config.toml
num_attention_heads = 6
num_key_value_heads = 6
hidden_act = "swiglu"
rope_theta = 10000.0
attn_scale = 0.125
tie_word_embeddings = false
parallel_block = false
init_std_o = 0.00861
learning_rate = 0.00374
schedule = "wsd"
decay_shape = "sqrt"
final_lr_fraction = 0.1
max_steps = 4297
Each number is 128 + 24 x the weight over its row's rms, rounded and kept within 0 to 255. Layers, rows and columns count from 0. Numbers have three digits each. The size before them is the row's rms in percent of the matrix's.

# layer 2 attention output (transposed), 384x384, rms 0.114, rows 118-127, columns 96-191
099:095153101151126122129166130143119179087125163125115177143136169153144116154167144134102133092121158115149152110120137151119115152105113112115095140119102093150141109192139114113170138122085141082122133119104136122145093105133120118152137138119145119119146076129104133128108088129110151115
100:090116127101147149139129100160095157131102094089144133112142125130168146164094158124092121102153106142097099114110145092146115157091097156152176086131135172135138136124152117105141103159129131144159145115148103118152091126132130085076139113089113166152158112164132124122166103157161131114
102:152138115159127111118094115115132125147117135077134080152122171157159124129114156109095152142133162118165105129115136140093121148105147123148115081148173134129118150162122098110177160088121096138102158123137130114087092077107119070125090110121148159111145144124125156146123117173143152118
096:102147181165135164128079135126085088155106102099150081137127118139100122138143196091142120178103085089175130146144111122147081133139119163122100164118102109179107105097115123158129097156123167162129174072117142125136122140143146123157116156129145164154166142138115141131136143134126180129
101:135127150144144171115182133141145189112123128143122114097154112144112134134120117157127145129119144159145099164124141173143135111103109148089099156134184137133120127156103104140095112096138128138122123121106145131125158163120115097153104130119142127146166147133108158130128117144150154119
105:109095132104101110112088127138137111125163127117145134154150134117133160129083129108146086108113139153121136150111136155147135133116143108117137139133110154118152142134162107084099126148096131100157142122116078104118090111101082151121117097153129126096114134134104120123112107103117166119
099:137135099109160115141107150139159110116096178162157137145171126087087122154116139135155101150155142131103098161121220147086134169127126134124117127109135149121182110151156125134151097130110121102137098149122118105129131104173150161128136160186110115124097140130114100170173122138152085127
097:094114150114152135162121131106146117140134109103120129125142122166108098164170132138126126095136044135120156119144154138127173115117126151171185099124112182086099190112150152120127132104179111171111172156080094118136136111126117132146089093137129124199154132106151159123111092119168124134
106:093112126120107139129134128128122103107108116155149117133120117126117129116117089132116138164170117147097142170144131108109117111144181099109142057147105196109127119103119128106147138102097150181133116176135089171144122106125141154151147096130095107092138186113171135110125094147156113138
095:148119148128138136159116121109134115132134118146107127175119157120161150175140119150106095147123138163142146126147143110115129088127110085136097119107121122096100168143059132137163135077142155116134141133081120127147133128103137170140100103146142125132118177114102145121097127137108132120
# layer 2 attention value, 384x384, rms 0.117, rows 119-127, columns 96-191
107:107117095157176141170102142136096154107114143100129159120140128096100143149175126069119107148113143095135134198146156138140137153113136080119145117115130156136089153133077082109131103142135091137096106175083071121176124115132136104181121102170149150134165139178154112139129119092131111164
105:098095104181139122099172136148133130138136089116095115149149171114145139113130143127144128135072133167147106194128134174133122115141106118141126133146083174158120049144098112126166144120097143131146126146109119106128146098098123117138139116100136152095157127109127114118126134137148131075
103:116133085124123115077117152116141181144085111130135138110080164124128162147108143141116087121101157128122135095141147160127146118167133166145108136111113180155120109095122123146072154101113094137115136152113170121132112104138159102128175109118139116066137129112112104117143105155120113082
103:117093129121185150097128070159132124113092177128127119141135096128127160134139154170116105158148099154140147118141129070125149121078148121121135148124133129107105146135136113142110121146155124094127179118132093119149155157130099103119052112162140121144125141117112115157113121117108153161
096:134104101136137185136135188115122138135132128134100129127107080145122114114140129088148136093082106168186092135142140126166172085157135092126174095110119139119114075129109127142108141090097096156094120148159124153153130137123141112156074127170122133136151130142132139130157176081155112113
104:106160128130114146121101104114135112157082106098122165125121090151120112118128090117108173159104100121122134059135139121127147110134159134149173094151158118134145156162103128105150113120150118121126131180094102132154151151134109156122137162112118163156135126134142164145125135093114108128
101:169143132102069129139135103137138129114198124122136108120150154134149109109101110081117157158145137121143086142123143164184133100128137142138122124093126124126107110146146130121087121104155085122163126080127117143131134117149118098135087138143115135132094134047121150135135122153110136128
103:135138143134121143154118122151137103082129095156099092134117118170093070150088132119133140135129144075133151098129139151128128170098140148112157154126172127148138150128109173162102092092135160151086131075136109138185132113133093117109135133150094098115152088129097144128123190132113126112
103:086131110132110067129123105155124170123119179147120132131104160168128124105139106132118100128129137183169157174080106140112108063097161137103182173123140163131152101161131109142121134125102167121117097165121145094105118133122116125147140173120168128115135140138162135106071121156120147080
# layer 2 attention query, 384x384, rms 0.119, rows 128-152, columns 96-191
083:142108153145125129083133170128137097142105141157133153153114147139150107130153091129139126131139139153172123166136111155179131134151145129125167122133114179095117130133152123142130126141157140134094153157141122128069159110163056138165126148176112140145086150129115118168080120116196101111
085:140116115145122100135111126122127173142083123120113116154147131121103148133127167135119151106119125119147136041118084121087164112121107146139117141122150098169150126155114143100122104100115158146137120146134118104195100129118106126081132105127095160128123128135127133142159152140142122123
081:117175099127103141166127154118092112094153125105097187084133135108130124114121116146106097153166131116114109149108134095138129141117131154105150118138095106087107096154148078124160162142122106142118128127112164164138127144127163143123108155078161113135130120140134111160153116135081137157
086:160114153088132108148134146126136092111182140132124122106112139163134130122146112144157105138153109155116093190114149121159121103166158112120154136122110170128136107130160134135146157121137141147111157158147117146080151146133128146144092152122143144150122142134128135182065116116135124112
092:079160153114121152121131095129138119099112143137130174116165133094110123097096137117130112132133137122123168047125134088096124164113122149152141135128149116146087096155123157108147148138096124136121096096074144117141120154130178125136167121136151136130092122140091143093150137139121170147
090:163130126147107158176106164133155135124150157114133131120103129168183123154139133097121092132198103132164129129099167110133143128128127163137139120078130119114139071138129125144158141120124127176147140095143113170108138131145129142144101169144131125128112162141132131107142135113121137143
088:156100158137153116116097173141127128176108131126144103147140116144106107149189119162152145144075119125158106093121111163128137132130123092110115146186136155141104180110121165117082114154132150151123158112134157104149111111120081092097152109164124139128111136099127139134122142137139131123
079:132131112145122106128123117115127162111103126126156127147121142112163177148140137152116134140116129113127151065101136111085118096115113161139072098137161109170117153113100158133080139124090143136137092125123167112196120118126106097078165115114101158136150118103153123101102137136143151106
093:128119098156191158122116191138097131153090136171128115124135163103140129130113171162155117167142124167116129108124103167124127141145152132101101107170158113140128173149103125131109089098132128114109101136147189119134128115123061119087169133123142127148149098146142148127137157140087077137
094:080137111120111122150095095169150130138096128102112153179106146081127160126110139178080119128120174126091158103136148091106146128152093128122091123137137107142113103158098121094125135113141147102095092127147134100127106125145125151105135132118130098122152125127116141204111133115107114120
083:127110142133148100145134152140117124157102096169130118131116166117072183171118112150151145157061170148125123120143126161102137078113147161132130132167173136151116143117130175111099089106114176132136123098155189100122098120110097135083159083148105143123133119094140123134093144117130144093
096:166161152177126120149114100127148156143090146108138156143135139106116140127098137141077137146156127119154126082119148104138131128116092156135102173142130128154120102140079123123121129123152108132128132160152123125137126156116147095119149114141111155125120100148105164153081145179161143120
086:118115138089079144129140132131137127121152128099116117148141129174163137153158085100123115093143148097111126119116154112149134152136128110124162118105138131096185124099151113128144154149112118127148153101113097131099149142124162129115093164105179160108062107102135143112149105144135161174
099:132060090127111173149098181127150134102200103170118107115145076126132097140091100091134135129095107182081087174122152142147137130140180120120113136130105128137130152091141118152159122124156121113149119159123131121148109144104113142158119140150145136099153148135173127123124132125127125122
102:116105083129125164112136098151123082111117138140080136124131106161148087101142131109124166122157107152116104164142137139151118118112099120124117108103140134161145121123139110144110150171104095116135142132117141113132142149155143139130074141097131088144101111095100137124107123158151136087
100:111153172127095116121127156114115142117159100137178172141093096122131106132145111103121137147124142130135108084154114131143153123121166110149172127096144111093120125103155151120111163139118115105112133111101108162063104109162128159167119096162155135119118105134107125121123097123074137092
090:119162115139131134112141115132125128091128118088112121135105155169120104117151141138143131119138097138152191110139179104152130151140122110108130099126138122094138156137176123111132112163100083147104183084097094116091179092131134114119130159132138113112119139112139142134117075120126089176
105:184094116110087104122159157100102078110164140139117134083149114071165156099134102092115053154115150139155136129140153124102143141148160158091165133135100137138107093119140092105149138149120122131138101116091140112099145155119151138122122184133119154156078136109137105152134138119083104158
103:139114150117142080116142130112117138110108121115146117124153170107166092130161100131131129152109080133122133106115083134159116164079145122125113124107127128114136152079137138147121122117123150133131156139095163114129126111085124095201091117124125135145143091145090143124125120118136148103
104:129120128161140107118173120093123118111094126163110130118143173129124167146109139170113131129111170158138156114117131180138130072131151152119115105141124123119110190154102132146136111142127093154150160135108132137090136129136092157130111099104091118171141111171114128148098125109150122165
106:106148139142096122114128144122119146170131098123111135108126152135125129110169145165118146106108126123130137112129111096117126129102153119184137133128171159121117092113181138148083101143133125124111113158118104190100179074155087157140162123100139163101116133146091115113135124139143104131
090:116144137092114104127144123132082108154123112084118130151115146122142110067138134167146134132119151103123125139146152127176131155157153100105152127115159098098134145170153148127154149126114117099123140091088107129088166101073101132114104156124149183113109099113124137139139101137116123110
105:096076167134088097179135143122137139151102107134119106167131142169125146159134162089135105111077102121118118070121147107120111091114146110091104111103136122159137122120158179114139127114126106125111169121139105084127126133103095149153179109110141117135166122150144165119109122128152097099
109:121117100122124102116144134095209088156141142137131145105130150117137120155133121136111173157133172115170118098105109171140113126120147123153139115153096101094121112105084168126115118163105122131138156102137159093151112167141146129131111140132117128086108160164136101103123113129155168140
106:105149122137130112138089083144113163134125102127132135109136160142112120126104149096110131118113153137128097106120120085167113125124106158139088161121114134155129152120140147168143094125098147094102108083142069133184102107109155159132178086115134096129129102113103108158175088111129143143
# layer 2 attention key, 384x384, rms 0.108, rows 128-151, columns 96-191
098:137132117149134150151112125119144109077130077133162135106119082175150165163147121151129147140132101108105129181141188134176104139153152113132124096148131142059155167121089130159130137134159132108151173095103119143090164168107139148125122088119156127137138089089119146105125095128105184108
098:118096147111126099139156110112088109163119157138123125145136144129135098121140127130112107204145145125147094137103130123134111111141161124140120159131127151152129116133124111126129096114097096126116116110134125108115133124145134065136075178172122128082105149158167114154129139137134129145
094:151083126134135130144136070140107135162124135087160118181121115120101154106095098142103120109120102126141135070110119142114161149108127122118085140102135083164123123104109131180154142094138130148128104143120129131144119138116148121094194128167129153119115120110103122105137156103122107121
099:113148118163141149085084157143153153111094109147101142096130104136136126106147146156167096134128097143094143138118145139128090158154107129142150086136123122080110146116151145157108147153160150095135125114105206151100130131115125165129162117095099094183138112100112120103127098147077161126
102:161128095119134119137135117130119106167132137090143123167098095090101152137099104146086137146096103136122135114134107094129145097079121121130115177121122114189150104142131152143139127104132131139147122138122105122144146147105136130106122170131104129099147092149127134145130114107184075126
108:110159116142096135120156093107123130105112107127162121111156138170117126089108136114178144158112115130129109075145117090134101152089135114134111080095140131123137147113156137087110139169101129135104114112102124128157106143118155114106187107124184133109132163120136113133142107183082111157
107:100147099108118135126155097131161110146133131158091140120109155103117139120090169118130118139160157138149136163162114115133141111105109144132144157133118106148148105163140159115126108125138109119123116143116093091058128153143086124164115169122147129116099112183135115154111159101138073100
092:119120106098133112114148161160156141190123129123151125165092126093085151119094123099145139140152132121134101099119119184138129093153121138130165155156119093162139084126140118097121094090130122135117077169095159117140098105133091124134097142129148175107150136176126136152138152127161104145
112:165136149134070112125141094141098070150059126086130122137109138130103146109169157140094150124118110101146141139133136139162128128119092171128138133123103106171183121119166119132117094111113095159136114145079092117105161139134130112178090140172145096094099127098139115161134088080162124143
097:153110168132150129131160172116077121142130115149096102137163092124094161148110159138126130148118069106100145122107116167142117153117101147140117171132111109125157114131139119136122144146124103103157119170113128144143120133092125129100129143162101146133175106155113123115119146101166172160
103:150137127111134104105128183128128144138086115115089123111123124098114116113166136109129120134143130156130107099114133143121086106143112141102136135166124139161118072134134101130110132065123102119138094145110109138122112093128108115145128181111145118112142143145156111152167157146160129154
092:089084139088118088090109124129107116108169114114128125133156098137099166133079098102102132145177153085118114106133142177109125145122150131131126087108136139144149114109090160139113144095083151116146103113101128177158138086144113159112114156162121158089170146135135138138128128111156109152
099:159162112131149146158132089102151160109131165133147104153090138083147092142161099133134099123114148149119114143113120050116119117106150123153124150104131133100101161163156110117132122181163085138090138117143130099119123153152154119122155063119087077145144134151113102087143135137131118108
100:170176154115106153120109113148125127112095135157102121116136140117134129146121100108130084112129136159170115107087096146131111128087105149134133116175127116126153122124114078115108080089166100187122161123124161107117114147130115102157131067060150128104067155147139124154129141136152121096
113:146139123151150145163148135127129148092151117082133105117119109116098127114153157149121150106077070131144165134121180120121158110124112119143133142140101135134109171146142141137157107120189152099162146135141125128146090121089089110186141142101156134122109085093126143131114106121089122152
113:140172126143125153116122122147126123140034157125095101095148132104149108114132110115140105090087169141133153147140139110142139094093092092126111102127137171162127144137181103140143167179151115203122121083147127116118174155121143123140154118091121117115142139177165153153145157146132132136
096:130153131130159120186103093128093104097105160134160125144112138118173111163170120146125081102105143144089135168149096128104162123122102138130124122134103122102149179110152070134153147155147098141120115146159084087093132183121128106154150086121087093125111110117131125130140142122128130114
099:098120123110145144146120128110125129122126144175117086173111122150128101144176153150131109098130127138139091100151103137110130148111109152146130108172078101149114122092140117161128088114129109165130139172104104100130135126108139116166169123116122095099151159197169125091110093120158145119
108:179141109095101182110128098128136137143101155133103141165150130106144136165111155139159107113160178126165135118135142085162118106143150171145134140109144119143149090137104145108106139128119140190086113156113109133138124192104184177096143184133138138156133108150105112120125105153118128135
114:115105149142138120106140121079098130157143135112121102147107122101089111125114096125103104166127096113117132098131145112113060119138129136130127170156158148151135052109130134129138109054093125122140101152176140138187092111133161109141118146126113111090128148116152142115137178155098144151
105:160138152145121123100129143136128103106081126128149146116154106109140137102171115098125133165156107173111135150122140103111133121133155118106159112127121137132098132114137119122149125151128129089155125069175127107127125113141140133103099112155118097128067093068154119099099128130089119139
096:146154095165120161137130121112142146110101167134115112137135133123164104166154118118156130113145123155134136176152144070112161141086078137148114113124088132130154148100165122132136134142144085126132123143151119075114146193139178149154151112111076101141135131157151132135114087143121143131
119:160145119140173140118113152176117117097129109132142116101126159089165089136167149123140102107127128150098114132150115110083176120100085160113210136118132139103130125147112105134133123157089135143165086121149127134122100145128150129136125099089098108150113141116149112134098150139128086139
115:129117174129102146143163111128109125108152133067117126154158121117133125177122119100094127084105125171127104066114130110137130129156140136111130115096189147161104106144143090112134126099137106151140114145080131140179138139113122127132106098107116121142176143131115107122104125136123105100